{"num_hidden_layers": 11, "hidden_size": 320, "num_attention_heads": 5, "num_key_value_heads": 5, "head_dim": 64, "intermediate_size": 1280, "vocab_size": 4096, "hidden_act": "relu", "norm": "rmsnorm", "norm_place": "pre", "norm_eps": 1e-05, "positions": "rope", "rope_theta": 10000.0, "rope_fraction": 1.0, "qk_norm": false, "attn_scale": 0.125, "bias": "none", "tie_word_embeddings": false, "parallel_block": false, "init": "normal", "init_std_qkv": 0.0282, "init_std_o": 0.0, "init_std_up": 0.0282, "init_std_down": 0.0, "optimizer": "soap_variant", "learning_rate": 0.00361, "beta1": 0.95, "beta2": 0.98, "weight_decay": 0.12, "lr_head": 0.00785, "max_grad_norm": 2.0, "warmup_steps": 200, "schedule": "wsd", "decay_fraction": 0.918, "decay_shape": "linear", "final_lr_fraction": 0.0, "batch_tokens": 131072, "max_seq_len": 1024, "doc_mask": true, "train_tokens": 360200000, "max_steps": 2749, "dataset": "wikipedia_en"}
Each number is 128 + 32 x the weight over its row's rms, rounded and kept within 0 to 255. Layers, rows and columns count from 0. Numbers have three digits each. The size before them is the row's rms in percent of the matrix's.

# q: layer 6 attention query, 320x320, rms 0.0833, rows 76-113, columns 240-319
# k: layer 6 attention key, 320x320, rms 0.0825, rows 76-113, columns 240-319
q76 114:107098102083132120099115131176114117151065135175142183152125073129163104155134090128255136143078150115138107165100128054124105097086232103093098175137098085145165075124152116162159161113120130137088161161090103154085119162076089188069108128
k76 111:139183143170147151175149105194109102163100157161149158111146090152099139121148141148140148109153140107170061097113105070092076137103138167073158132141099144202146104149175098115138087139167143073128165196116102174173135126136114145070153166
q77 102:086188097107162115117140123126186118144129080140152111098065092077154167141155082137106096135107116112123108119120152155095120147159199159110172089120103172217120132131100137140142108087159132147115087142165128089136089126093159102120136178
k77 111:108147171144159137222193124161138132166142086099081147123147107112184097160163159154055051081185173106090131137062092142142120100165149134083149094160094123124162123184157113116105115143146148108131166117061089059159145076116070170111158145
q78 100:116122034158064160096193120109126100131143154076159113174120129120181120133092114123185113068129124166087149165167122128112118126074143060138078157112136136039123117134094146159116099145159132163125128118059112090113100118122092152110121123
k78 111:125120076112138084101162100145091123058121129182090127143157158129111129143095116099140071140141133108094151142110143100133139126079125106130122141160092140125186182153163093121075136132157123082093056139139129119086155164127153110061121157
q79 103:105155126169138084120143097168120141142062094172180144097125137132132164154156083098132051100126083171118075115096117124135131092175066118191127167060128178074170123165143090070131101173220132065066118106124112100146118103143115123129125188
k79 106:143155203185133159118129155128120177126124108094120123121147149170099170101164162088182104115059122138178088139111154143166164074113090156085147126153185122112111045118136113125137163181102138124073094167076129085119144145146093139162111153
q80 105:149114092173091209164161140093146150180092122127105134084111115104116090142098146187117163116155068107114156134059119186102133104125103082141132125128109129140109108138075109106132125189146146126163205098099099151126151049128143160231164149
k80 102:099140134170163116133098124105109147132103121127097141118102151104158133143138159117098085149164125150146132190074134118088142127155034148147179083116097125069138124166118091144133083115125121183088160117092066116155043170157072162213060122
q81 107:140083154086148133051127123177150130172115158151131168104134112100095106125136153141142153138123185164167082135120121122129106124173181172123130156130132157071118165099172164171167105121127130126112104154131124100065156179067136103106176142
k81 110:145133169106137094114119121134150137149094100159129163097123129117121148122073074105179132097083120118128121161078161102122092093160109139168118140125148077142130189144127113158134114142088099118124156125157124161157122109212114123105152120
q82 114:170110094134088165111164122079138196124126131165175146110146126126111110077072109134096110121181126129109187161096163129155144179154134096152150090117095127130110098144115178137174120105192160116155144148118170147164104130185060145128111112
k82 115:155126151134106122136096164070174133138133057143136103135119095116102081097111104157161107135141074149084185144110092086184149163125094152190120108137126151117116166117048139114090147126200157125134192088103130100088189134130127127135109123
q83 113:168193084145136136137143078133160163106061054114124122158083100164104056190118110086067151114155130142094175115152142124151124164122101136094141138129121142171113135107138067078102094108119138183111143212136164053176132131132119142114130120
k83 105:195115141169107126109082165175086089130098045192134135137201132102178078111132121081076115150121133198143078114087139138118074069133176084124085161176147088078155162114138114131131151112150198159166108083143182115091086135126113094159181120
q84 098:101113141046112167088129130079127115183109176069106141209125106131118104123176085153120133133086150117089161115098091066164076142164105126116090162122125211172102110102096148181151160140141126138155087122100158139153176116143144180122121202
k84 103:141116150142111105132171100086170117063134120084162176167116197063131149173125111147123143155083077082105151098119167140128127183089110166133135124156146119194022108170130112132209167168132185130089102126139156098172114153124150136122125136
q85 113:144181082099204138136144115155079141110136156152097114102146121145135150108155110095155130144155104116088063140110126150130145194177086065155134125074144148155122117141129084163102089054125160103057151096121136079135131148129118127156094111
k85 105:125160154139152126141081140154129146132116152100203091116083164131149142111097187084115133119153163114053131073100104033191113117180125166209152164180162103187083152090131195125175137087133170084118084100132110133115103187145111066128114142
q86 110:098086128127152198102127123090174078158108107143097175124083112109111119104129208183163054119160146173086153112140064138126107133122135110161133137186120151140215148169109111140123060173169119117123146074067107152169097062120156078144136154
k86 103:108132112178152146126053133152092096160174090137125130131140097094143134111146098141127121108182075126071110097136140117249118151129177131094112166107079119110119155105093085080141095117125204116126104086152110159163102139102140105101132102
q87 107:190146071053109200159125196123150161159124112140116158090116122106118093128139052092158147131135138136121081142140101154152120139107152100149080119148143099157174128082123079151141167148173177192146170117137094066074140159139052102139172118
k87 106:127095148156105152149143161103122133071158101122127127074137211112118120142081134116117168115174128114143115106125092138121032114125081150043127101153118123134123093150121153079142130170152136142121133134094071116064099099157054137097096107
q88 108:160125132125105147130185099115113131090153077113102148129140090086155098147167058086102130183130104108128088159182118129139126122107079158073114143153079137076158128158108096098099112112163145175105149096107095082166144176129117118144162084
k88 107:193106110121079165109105173138159159075079130095149173148110090162149068111107075148131129127124131090126118169156086104127095114193125169125129221181131122082063139114141130134171098103055120157151077094100076154137122107104133104114112109
q89 126:202082132119163121151119179159093169101151174147126133112120133180162130206099113091107126119125151111120089166125177214143117093173113082072049133096171191145113118165174078150085153121097103154079205206140205104141167096095172138111143115
k89 111:145137187099095102090124122134152123147103164086161109101121146129153153102132146107067144082127120119194143105121127137152129099194131115059075063144171183185181117109122079161130084164167068100132174191155109129135147135062176064095091102
q90 113:120166132088169100123150130187139129147102123196140119157147087142157146090111164146143119118166114106133066087115114131097101141155180130117051149135139115114118127095133138147108106162132124060099102176141110076214118164133156118168189141
k90 105:117095100066138079116129172232105098082110126079161128105153065117153129138147158108204125102166097139152050109194129120141109120112153145190179092104126131178122104128083084124168160134110108119119127154110100129089146118154205068139123173
q91 115:148162124143192060159133125093113158097140101113102131086162139105092135114137054074183151136099154113155112141111110128104162115112068188187118085092171119136201138144177101111118137084068130121145123130147170172156122151137180154100118160
k91 108:141103084189157090097148082076146147117123115100216072095108199105091151130104030078107081103175127073088149158122112129112137167158091129167080156140123075124113148112129093168143135065140104187126089124149088120140095126096140150071166150
q92 114:168114142173151159137115193140107129212108121114124125100129128104180183085139171118114133120107069120148078089097109122133109150127120106125071169086226057076082137108126156119094124109156174142100154155122143087096140113112120125150132110
k92 107:178130062051146119137125172148141166173131117113183134147121138139105150119052161135125167117153165119132130180174101143070195056161176076102098100127170129115108206113145097098125115154123167174162148100099150088160111174148104087103127123
q93 116:113146139169163044108058114155083165153135132165168137147116113205084119104063117140139151072144140134152158130207130122126187169139102116107134089089143137158096123151111124110108151124109130116132157075156068108122156197176090070196168144
k93 115:120155189140209105128085097128082075062138159136141146163144110121127155104076167098052161151121135098135136108165139155131158160113090139131133145086108172155124161133149154148062162151184129161090173122116130132181105139085108046123095107
q94 116:129133094088158094137104108081134166133132162111106141149088125197094143133183142076121081103203118149127140174113150108158076100091090081095121131160069173072156126155137072143114115161154122112135139172166105151072165141159113126157151086
k94 108:117116084101164129089043177184164123094206117092178108128169096196122174108151184078128093153117118122115125169114138072112094117140096103128176187125103078137091144144132107108130136114129066088114139118182168192119163150219092074132095163
q95 110:076134111125149118134107097144181096127110145073212144138103122146116104106102128163106129151095151133161125151171122104148143122129094138062169097088134173143104112170111086101146072132241133158138103100154131087157121156154098176104152084
k95 105:110147103149132129131093131113148134166081090072160056092109174166091123135164193090126127133136135137117180121154123110179107100067178106107106159132161112150064118108122151148111149109150186110157132160103147120074141176184214084071182120
q96 102:156087128151131158144107084103145123135118156108156151113121113182143143167129149197088084120172104114163133170170141114080105094154070102187176141134090107057146165186103103098170146108157122086112102173085071102157124095124110107081206105
k96 098:088090179121159109147174132106163119095139122126161156136118147071134125140132139154096168139130128153097123124184090112155140147092112160094106131077090085113155122125184088113088130157081181144202088138146116114176114102143118133182102120
q97 091:093149136152074143100099118144133159115115137102137119095082138174153114219184121103185177151107088139143096098084128113128150170116115086112164125153180078139122095129168159124154100088093080098082137090175102144159140084147129125092110122
k97 096:153166138183060101109140081180139199162114112088154158141177098148090090159069099168172107166176188140142106134085170117119127108168082105121062103121159117152154081157117148086145163130201155159141137120131113103103079142132114182208091089
q98 094:127133094159151164111166130084065138136098100092158080077125156142114123088130144133144156106134126132108131138166174168084148192110090096201131093162127047089171104162146137116119142099126105130088143140063160081112096123149128143129137169
k98 097:159146165126105076110146128136123085167166137154150186141146123090078127070215106158166139156155166133055127141104072127090128040130102166119157123037083148137124129131145117093128116128143113176105075104145110148083172172159146113082151122
q99 103:137170203182154086114080120139161121152155161095053092152091125117149055117148143103106118117112095085137159145096134106183158138057158151114088161124154109179135119126030131124124074109081083168123139175155120122104090139142187133140091143
k99 094:129166174114162125155110097155082125093082081169153095142093124079151174076118097113115135109139102107149047145185152171160120107141068088114141144105125119135118108134130088090121158159048130104180089115115125160183072116101127125113145161
q100 100:106099097114089089110129112101161132142082103165126087126112182165207182082101148154181124122207084149102154150117150089134111079160088094142167055141128157187126100151134140119206129163166125144144129112063096133142132121139106152144172111
k100 103:128149095096079189128123142118157143148177090090099119171108140083087133107109140131129115063067097108199111083107139108166185096130125146130142112107115190145118114106115235167185166147109146112143135126142161116177140146099152128136108194
q101 102:176114097157116191150120132130132096131170147157134172168148153088116120159088097131120167128134139085108097152145130123151106128142108200126169169114146114134120148167139124145150149089108079107161152100140116168104150088076162118161081137
k101 105:100157183131065214144151093107140138141144071104190093148140169161165147127116184117159116148095122124133128088127128138131121140136080138107136055125137101132067174125161073163135087132192168132178137139128087098139137090081111166177092149
q102 094:107188175140095063100089129144140101216124122057160153166098135067147046135101105171145147133158148163106097127123104109161134127144166101134095147179138207193138149136130135201166088116121131130160127164121151181073129168130111163099099155
k102 100:180070065140132116191126173096108093125120117092101126069154164139098086135114096153049126148153170157119183092149135149174169155137147130153084152128114102126147116160138124129060118130172151150113025100140109116121105116087145138120105140
q103 105:176074153152164116142084188146088134113152154185107085152140140112120110150153089136074148170128115160126138145157127099118088126168155138153114167114198117114100117121115087119083103128070121148161152100161184134071141172108161070127070109
k103 098:102171157059117154147158082208185153150159137143194143118113105170187177097149135128162127117175196150184114139080114142127134104132128098121179114094108156095126107155120113136098140207130122119143167151127147104136096129161093139053084131
q104 108:090136117105102101139195114138128138165096159134098135119099066133064140114121136167155112120116111164140164082136173116083162113099132112123134136143099101155104078107143071197027132108088135130139182172127148126133118144128146116166220174
k104 109:122132137211149088111151184148141045123138186106050102096109074178172163123144121091115094121066098080096119092106150104177008071097155117174141156117108117144166090117104084147135146066143135117073151172133083094156132139121168130161194164
q105 101:157109113124130113130108118169125148073146170153173183151109143137077143039165100135099108128140099121109110141143159138161124078095155122112131168080112173119119148155186127112148095167154202160106089134123135113127106113095119132114064160
k105 107:157178088106098114122130149073186126094137110114152133115079101184177135136109153136116142099097037118090106173174175138188170113149053108167141121106146096107101072106120162129168147073137163139143117070071140174071096100167127105172054111
q106 113:069174119126123115137060072125077143092129106106225105214081097109150081181123114151128120148155126099106125133087143085129097126152126161162133125122133105151143128116094090141144141128137129126089132165098119145112122136096139157150102095
k106 116:131149136113181147118129100210011166164092120127148127128128121185106107110170134159123076168183181194094123150110139116080183051074163095177089227126099095140203135166120112178112064152111138136131151103065162130153101139128124172106177149
q107 113:124117138148088102153111063117164148169199136123104136151188202160149139122062150104121104100069142183101106111098152178092126166124081128152113083108129085147087141048067148120175162131155113093150100128120107115139154210104163097168116072
k107 104:128106183142086160123114136158155129162108111157193092177145093113077150187112157127112117104161143152127111087107153163128135082140113139187157094070123110110121166154127159139158124119155096148123186105141088077136142154144137155114172135
q108 102:082105122129175208153103120086120162098115127091131151181155175121127160116136124157114121094081054102085166147160084081139152143157170164138133171129143132151144135094108176137143094109106178163096124112106114149034139101114094177148139096
k108 103:120091128107176136186117165138079121065080087106095150102162125080123131106126084081140123135129154196128088160152092121140157109162140130113132145130141083136137068109149109109153155100156137168128116121110173163093161116098171124151112094
q109 114:108123140124067110149143120101142082091169113130125080125118138175099139152143098124162137024162116159085140105141088148223172148127153146117103093129138142147126155130111078136114084134159116198108110123152117110159054108045123109091164149
k109 115:121133159146121135120098171146110108071177168145140080170100178119154148125131106168127121100109107128133098122123098135139076139157120067131162148148102140129048182132163133108140129104091102082120115138180153100109118122100105117094120100
q110 102:139080140149173168155077079140163160141176142122165101139108122167116169126131095168093151125142157098164153179163132122099100105154110149069156137140128123129147107118134149158130174141134140130165149158135161105121156168127079149114134088
k110 093:102096189161133181084087118077137156133112134128131089164121149130174089183103178159127114108154117131205152111071211119042116159116140084079129058126139152131092127189122110150122115136123154103121119101122130114162204093132123137103104138
q111 099:133038117116131141119139173148149135157148154137123125184104108058132145078118104157112144124137093164110113075139122184085077135065148112107119097108126092166108159156112135082130173094114157079134135138118161117184162080069178140171143164
k111 094:130129086118104100126149161148124136100108126066125106126090150056241133049137148103081093157093178119153100130087137130134135180151143126139175125123105126153125143144140137141104147152092150151144166082137123131133146125188118093175070138
q112 102:128138119201144108154134111104116100084172143138148103074128160082121098110134116138134124141189125111068174099126102145119225124102116103151096085130104093099125133075128113151110127160097151103159085098107152158156132121174138101133127131
k112 102:123133166130111157132170135154144131145182136125154147118132104152156175155054167051159066152156167125107120094143119159098126054126081149167121169165131105161134156151125102130124144139114121143124122124143078101146154105103117046097161171
q113 117:133124075101148106095093105135134187151159103098162116162141107105101088143103120155173168120127136112072079207137157091109142118098118135053123114168094168141109105135159149123131161088105100108097205152104127109159156109174093125101133134
k113 103:109130091065107096094155119166126140132170168085106145133112149149131109065164071154123117130046108135084130116097121140140108119114135114096143142199117148116131161143117133190169152134137122128136124146125123166089082121119130128108158073